config.yaml
num_hidden_layers: 10
hidden_size: 256
num_attention_heads: 2
num_key_value_heads: 1
head_dim: 128
intermediate_size: 768
vocab_size: 4389
hidden_act: "squared_relu"
norm: "layernorm"
norm_place: "pre"
norm_eps: 1e-06
positions: "rope"
rope_theta: 10000.0
rope_fraction: 0.5
qk_norm: true
attn_scale: 0.098
bias: "none"
tie_word_embeddings: "early"
parallel_block: true
extras: ["local attention windows", "shifted keys", "a norm on each head", "value embeddings", "hashed n-gram embeddings", "a smear gate", "an embedding shortcut", "learned residual scales", "capped logits"]
init: "uniform"
init_std_qkv: 0.038
init_std_o: 0.038
init_std_up: 0.038
init_std_down: 0.0
optimizer: "adamw"
learning_rate: 0.00226
beta1: 0.95
beta2: 0.98
weight_decay: 0.13
lr_head: 0.0201
max_grad_norm: 1.0
warmup_steps: 245
schedule: "wsd"
decay_fraction: 0.901
decay_shape: "linear"
final_lr_fraction: 0.0
batch_tokens: 32768
max_seq_len: 384
doc_mask: true
train_tokens: 153900000
max_steps: 4697
dataset: "wikipedia_en"
Each number is 500 + 40 x the weight over the matrix's rms, rounded and kept within 0 to 999. Layers, rows and columns count from 0. Numbers have three digits each.

# down: layer 5 MLP down (transposed), 768x256, rms 0.0594, rows 551-575, columns 128-255
# up: layer 5 MLP up, 768x256, rms 0.0655, rows 552-575, columns 128-255
down551:475486522498404547426417471601509462556523541498563456498448495557555480526487497493504531539568550499514410515524577589492397438566458528533453477472532542493494475534447525468471474487548485523469477504521465471478546594437570433471406467514643456542465518460459574504492505520472454519503481493529537534526542470503464471527502509503587433591383528483482485500502516477527507487519
up552:521504523530510467475548571548455455519472493526434526504477501523452463522508475542466493514429558561497521458552540461517560509480497483451468532516496462535480538588442498493526489506482551537453555522455449462489472497501482459506485402560538523493517505397458466475484449519515525510571542538474533543540504480518518466495395464520540499543581469525470538525518526497456503477475
down552:581521548486507487459450502554486514455488443568479500494449517472511473482494518507503502536477526490563552404481493516545567406479454450470484510498525525512467535405538566506524496559464489450538474535525547478503487566483554482464442506421473510578545594536552574527520505529497517513543482550500547521516493514405476549565560503492542469443561495491542472567534493479499441428493
up553:516519522420462509482493446566498495560402480438465486478483444500485535535490514464526439512496540574459505534474528485520530499516457483478481472514488531546510596508508535520516451512525422533453454375488554495543487574578554464413455484540500538489551473472554540532533545449520480501518560501489472501556547464492478486505447510495510528591536487541579434572525505424504502443457
down553:522525474490551443524497561566530527528538574590472489446498521526522556451487484552427508435507438550532510464462483460471487526447554493454463452462541521505572547529510433473479544461550535462542485479539486506423444454504515513470521473540563490605514576513552527553496475539554435469490526464561487487546446509489596560521471435534552453475441503597412496481540528481542541460469
up554:456457443497503488513558467519432471438513487435425490533520397467546510544414575518490504491507489510450499512535507538471483494482527498475540480506481528524458454504487506466469534447426493501518476549507516453566481546586595446477480458612522595490489470477476518444490490532468490514544536501520567564467520447515475473456515526529473501564554541501566541507406480527537536491535
down554:477503442487508542543486437532539486544496461565439479513528497453461481477520512537494473534528497510519505409552499492488516538538460487571550511537519486431511530536537528429544474485463515506596452493549526543470476494552458490561482520461443515497517477494454536539383538482490500446469441512587565536452433539480430523516555527497456507560522483478522499516571501482526489496502
up555:551504543441467465559483509461528487450516484471457536516490487548454582511524517484486470481500459510528515496571536453543465483477432513485507548518542521484490503536522464494490622544555513492481466375479503510541424470488461487466504475465460529490478494523462512428562549504515491493544430491526528476472468482480492560446455464461510507523577381441511541516525517475465514429447
down555:452512428464507522468525432487492538546471477491470550436495462493504410413613475525454563532485469453538374460591454448486457474471476455510539525575497496513450501507508496472528473521487546541494518453494509504474509543497552496543472532477422440396547534523567423490507501500533525512524520425538445460534576493494559515463505528486469447473609474537516466528473436525479510551523
up556:523464538522472499467460469469494544483523513475484438489514492498476479560539524527506529465499525478543435500486493503522565551527511468535467506542551500510426535570527508497529436516449526486484492558572491468513460521524556523510471499535421621491482505440504486425452459501504516385500531461554471493475485498521520523491466488469482445471525510531545471582511619590476527502477
down556:486557512548497507519573529484523503553472489500520515443459483492492528468508453479448502523475553499524567525495437501434464506565425505488480430480505560462534452519493543463550552538551461458563492517489564452441505517409536558572481484574461499526466532471442542454493490489518460468525457500543472485461460520477457529561557481507449558489511524456567499549527579529410469463517
up557:473506504472501474571521511523478533443460449513453508513481507479456597568492492495504504463457510483513500528502534478557462522492455462513521541493541490481461502518530491517485483509486442557511490494484459531533590521492536491458537492549516493465455507506555411519474479491519543547475517559490444473506568454508532447491543453539520411510528517468541561537480469463518548447525
down557:483449457517492582546508534434510559536478529525531540528462518471533491542442530507488479456546484521564538516513504497542454550527555468486434545467486450496428456505444485551468513514508544462518436508517558498453458409490490483505507519468509543475520414521493492547459488491487576412574507497465489548536470513466522558505489511559475508503576475544470499488542500500477459481462
up558:456488440491485432449522556572562455502459568483498482524474391553471563469454459414464478535483462432534448563505597485496468584496576531539467498476468485498461515533537514486486538469463534543486546548490555503472581492468469483469406468571525519484532520488498481516486502481495439495536537486410416525548590500456452454499455523568515488591546431437505451579424500471492500564451
down558:503501464527468479474482453527511517541505519433546503578512476605435452510521578510520499456492498450552477553453499543424453547483547470490501543485515502520498571546503445597463529482465546529519558422510485426522539412458461578484505519496552544486488473477510425463579511521509449483444607545481462495428575490534548435399489538440446490537609500491563547473492474524495431443529
up559:487436473499589495526506486515532457467426509512568500546539487467479477524475536495514517533543440521476550556528447477476531526510476474405554517494502549429484548515520540539449461472467474451547443469538491485484497502529472494475518532500486502493487526498548525466476546441474485399489490489494508526415486485503501509485458553491457460544498581508518496543428563517488521527440
down559:488492488559522501462470505519492554484498480504472480498513503462498522468543553459533599512526511447556498454477500503508486491561511554498487485504575478482512520474424565508491612457512520506452535494464475521491480457567394489465545561552486445532436531541533442479566548468544543534455496486514455514452543497517499524413451563436456521495489458423443449539511503524492467486510
up560:468473534459469502484523560502478391491498528528486465551521501462499480490503475489451441483530534527471512494470578554459541517539568468453548523472439496508445498529430499575435448538490516499473507472514438483533525540525464512564471521460490549530439574456491483486470443473480513476497484519522501425533492480511524517484539455491482554552532523527518517509454499469453447528517
down560:467558484547506501478464417482478518445494482468496479451463510471546534459553446473478521485474484505525519487525491506481462463487452499499523483560502538470492480499529498457527503504490473506473538498511581443522539463534578510448475499545511476542555471487470528511502454504505500503464539507483524527452507504459556532563534601415515470454521477533512493438502496517473550532509
up561:477454559458506479499529506506509540489502494468436474514459491484465540531500466490474494524493528473518518548562494482510481540457446531476515511505462540507487461579507443538442560467473509558456560418483462453470454535541501540512500558477461543496491455486538452536512460523432576437552449532479494533461479464499479497519459491433468496507515521491511467506494482468521505484571
down561:461500548505436496506522472507468464488487492523520526481487542535498507495494516536529513466496488493451544491486518519526478432487495500479547530506544522427557536502538526509478505503456571482511488466517469500520518567468506467506470454557497571535491502505519472466524533450469480517523489460537485552524442439479425448565502489429525479494530494511531500519489413514469490499484
up562:527512470448495490460461479508475484483468564432399513518496493434530481517418560516501452459473515504477488454506548537500462548496507493545490519469518557512484484534540429530461470448479496602452493588481463467476567501483511539519463538467548521472531547496540518456454527475512555507453557572451481489495519469394578503447495541524546441515549580454545515578432485479549450527508
down562:487546481586540517471476491511441475564536474479444459561502511509553517504532543496504503545491507483492580440535477491474462478552514444417477442480517554514544507451572470496540469434462445458521497464515543521479418495520460500516504453537545469478476534461464495467505474539525476484465505445536554523536466482460520446486513574498511553472459575496512551530565523416485519474493
up563:516580501509479555473460509509510519522513425445509441459562502483554564561399547503468469533503554454404570445500496509435575502463469424488510499470445512418442575548427583473472425528500469536550505475483494436577481495530498457560470576494503513438479484402482463349495550537470513453534536554480508497436484591514551518463520519474551442575512514470522482498507522467454480559534
down563:491563530487518496509524436553457563382517518504481457517510483487478488571519552534522414483507516528500486537446434477558526532502518369504469500493535519495504530500573493426511475461528496494473422494529482519572461439531553548556491527534514575438449497455525450475476464559479464536480528539452502438503568455489434496519424425525564474516541572473456448448519535468501537542510
up564:449455515540557529556477470482411475496480507461515498524511442451485493482504590493517462447491523409462472488462450504488520502456501546520504555419522483505498470458544506503408565485408514458462540493565441551458528550529530485536471457550490489462433504495521477479476481518475522516568542491462488538459452453513486518424510501500506496466513541543527524497534550466550475530519
down564:489465492473467561515452454526529450522530478425552475469496477489480536434489534510546431506504531511487510498478466537513460472451489525516544577481456497477510495499583480562547477488525505481466525522528517542453534530468516545570465474498496524480476508483475447504506518562484487562553478566494530474435497489461555490470519529500563546483433576550543510533571522418485516515481
up565:439507460483475519512484549464507504483506503461422478514499420411584578581490566468559526572475500449481470524528447550487489507508454472505521492417476468496465405558444560607464554594454530529406494529435474490488612562612535538459447495520423534473481472473450455559511486540446540458495527491485501521484501582503475525410474497526457498502555491509594583505501542459479530459463
down565:519471604484530527493491544497517492594444480530526537497474551519481446549514513542532517579513568483477508560433421551401471512477512434461426580481460497556533503507465560415496507566497516458549521429563518585436467439554519516542473431487386443536516422602508430501561445572513515497474547465496490407486490478437547408558541425574459540462551559554511495463493536439493509461487
up566:499531453467483562489451502487535502504519548450523472559521466532568523431448514520564508514412517464465444562490522523487506543461439482498544472555395449476504522492517491448484547487471475468435588544523389516547520476593475568519563520512456587481444501452488536513461468525504546478515499473415522482499548463550464482497430545452471480465502420509541484515523548493477450562485
down566:481480501418453495470493565471570557526575477560564499504515447490512548477434461470558522515513552525487542514529498498535580507511495499523546540554472482534472420434479528436480469544504448436493484462534532479449407526495521567583527540489394552420495577458484481563480443497459516508515444448460576441549550520523505509575533505480457485545540465453468438546438503512536428543503
up567:486520513504556540524554474516491517467504570463482516528457455444535596533532507527521516548519461540521588474542535500472482488471499454531463517524473426481469414544496483471517521493499475471497483454505463413491544522588555455566524496501490495429528532512520446529509496470464494464475534527584480533510476518440576578494473515560482492541530498499533481473539502536504492538518
down567:503447492545487489540457486553457391428479465579513493504441451512602455513542504446545462472483531517488449501513549424479572520480561433500475476500493526519486487612513582445479506515477532509555464487501547480539486489557532526530525476542558489445545542509592448427567540569462509482518452548487512499476416523503415483459479488399549529543547520438535533509470511521417514524540
up568:456479577431450407530442524379511478461484586507538510460500413474521509518551503521440442487539547523517467431519506576512507529451451535523549609464560518501440454508523557458503507475451463538482517442509541510517559561550500453498510481507458436504411513502476535503553504519453513430526638552456521577508485506508486469508439488465504505513529497489476548429559518521468459548440
down568:483482553466450468546434496528551460489525465484519543440602500438511510454544559517525461456513466545527509413532543480531451453512537449524625525473452500518473455484468482434488465482426548549453519502505598504361456530510432470500477503538516487463452521523525498504522498546528414431449533555544512479591414506452478493587498580498475554498498440479481504503547490541468517496448
up569:472563423528538497483470497491510492407518538502492523485547545507522546469442569493465527517521483539528531450502474517512477457522491477467475472572530424454467528430464461461432554434401500508491496548426448453524487534567455445518523483530535535456429515507482495452558504515531462492532502504528548498543441498442590492488431490482515450560536527506565511517580592517538495432472
down569:470521535482506526468517505508568522544484471534589482576509450535482521614539455479515487489458454463491538504487489489494479496491501439478506472487552547555500512491470482480490431454481525504544494531507551508570463421509500541481552488488512524497412515417488496499500460583398505527508482480513518449465482475452466561496576551480508534472536527534527524520506504426496446430516
up570:455515391469531541498518523444489494550531554460535498525525526468494514512475496473478495571467475516591438512486520484574511507555558529520494580437516497506547459518547543540458489520476496560410520504538506455492540551421475485545456501486524464424512517521555477442508438521503512498538504443476417482482449497531551484435455457502518540462522518505481560510489445487561441476578
down570:473547478490459526533534534488484490565445558391549490541562510466496565517525508437466502549464523531537498546468482503542490487550520475512580460449522496447557491424531488520533482608472468526480379478568531457515549555519489419499482486556523410405544553552483474524438452526513522534527529484542487540484521494445495504488514497575557537411571540498519467482512426503425454465459
up571:499504549546458474454463519432431504511426521491535500510536491505426542576505563495529502571468435477490420458498445507549588488522480530534468550469456527565489554536505491490506486409524491518426489554489429470456489545538516488502492560503451520518533489532495478489553497487500513480520443448473527500535503541436563438537533561499500510480514445506515476583428474513523491473552
down571:496488545502475453500530503538490483486462487463475428459538535456535523416506527447532481389487423556512586511443469536497433480492549481521494477515559559452551522464499558526523486513470524558574448463464486510511546519499491489441415477499474582596477476495450584554528553509494509462523476495554460487501546445481454488522474457570555507496486467463549445468494474488509452478437
up572:532529452473512430538528542455520449582440501420479521522422546498469581452426528459527523502458501441516520524516480527562490550479506542528540547449512496472559506535545487540512492444487485564475541441489502486510565546483442441469526493540551558467481416544530474477439519445521594457467505474496506536510498479482566469426518501515545502548546507533580499529479453454514470514436
down572:516511500500513489565424524547519466499487501576578537458431490474469516461495444489531549467515504496488589515496495462536560477550515467484504519544543449469518543507441543522502459527457452515510453568427493494506547504438494487423496527482560546467500503503446534555467458581531507527504466499519465473539468465454503418474512528523506538493547530499514492536566557509528473515484
up573:445467497476468538461593522489545412395433580464419459467569456531531567545505531508460510544510475450480473468554477533480604480425485491420528507542447463563436508582518503470525475496474455516564486422499408430600545520487600513483461523510547577492487401468537575518485539497520473543543588508557479565436493521481522523494453504491507447497546492487535529532496518516555520501515
down573:508424533531456518487427436484533460535542461493523448562484488460523446564533401524567548520473582567526443464508494532458482513479516492514447460492436525578450456562491510555429564527542423425457507488515505489557461534577448542481531518460519476422390426532471493514535562557476513514479510451526525501479454463474547416540494535469516587516464488501469526485489490517508535497541
up574:447484502481519512482551546514481427436493499522446464515504489535471494509510550493503513506486463500442431441496523515534500511513531456535511542582496491542460517474456536500462453489561490533545513433549519516538550523552512504449548524548464492469458564528572524467504556427511517561498479467427475538520505440546481477474506518534495497458497500521473540530526511536514428487474
down574:478454478525432471529490484531542477549510491580394463491486520535477438573478473454564480510578600455514422512459493504522498577483481460509553436478489437515474497513500480513484487453550562502544516539531507510469497520495468553568530516416456464503519496509507471517487487515478512491428498567533500466538541536583464544503513451520500517495385495477535494588503487477543447495478
up575:541560491551473530549534457486475466479419531469456475507501483485561463516464499489580510515522465448519466536535488473470503465428430452488477526467433516490478503532502422490443494483496557498452505513457401507533526481532547520468440465553421515474571482440521463486518431409512542453526534563551518493452497496534549554431505537577544435518511433553543571516453542523544481587541
down575:514508597517523535547501518462504421406443532402526549521534516514538487473502491514457508536427484521505489515471482511480554482499463458467462464474444505514509527525475493400495502540533523465505510497472448481517556476555579521534433560512473485602523520479541462475538454422457502477569499547505485493465436468565538523506474504520514491460600425527450554525508516482462482578506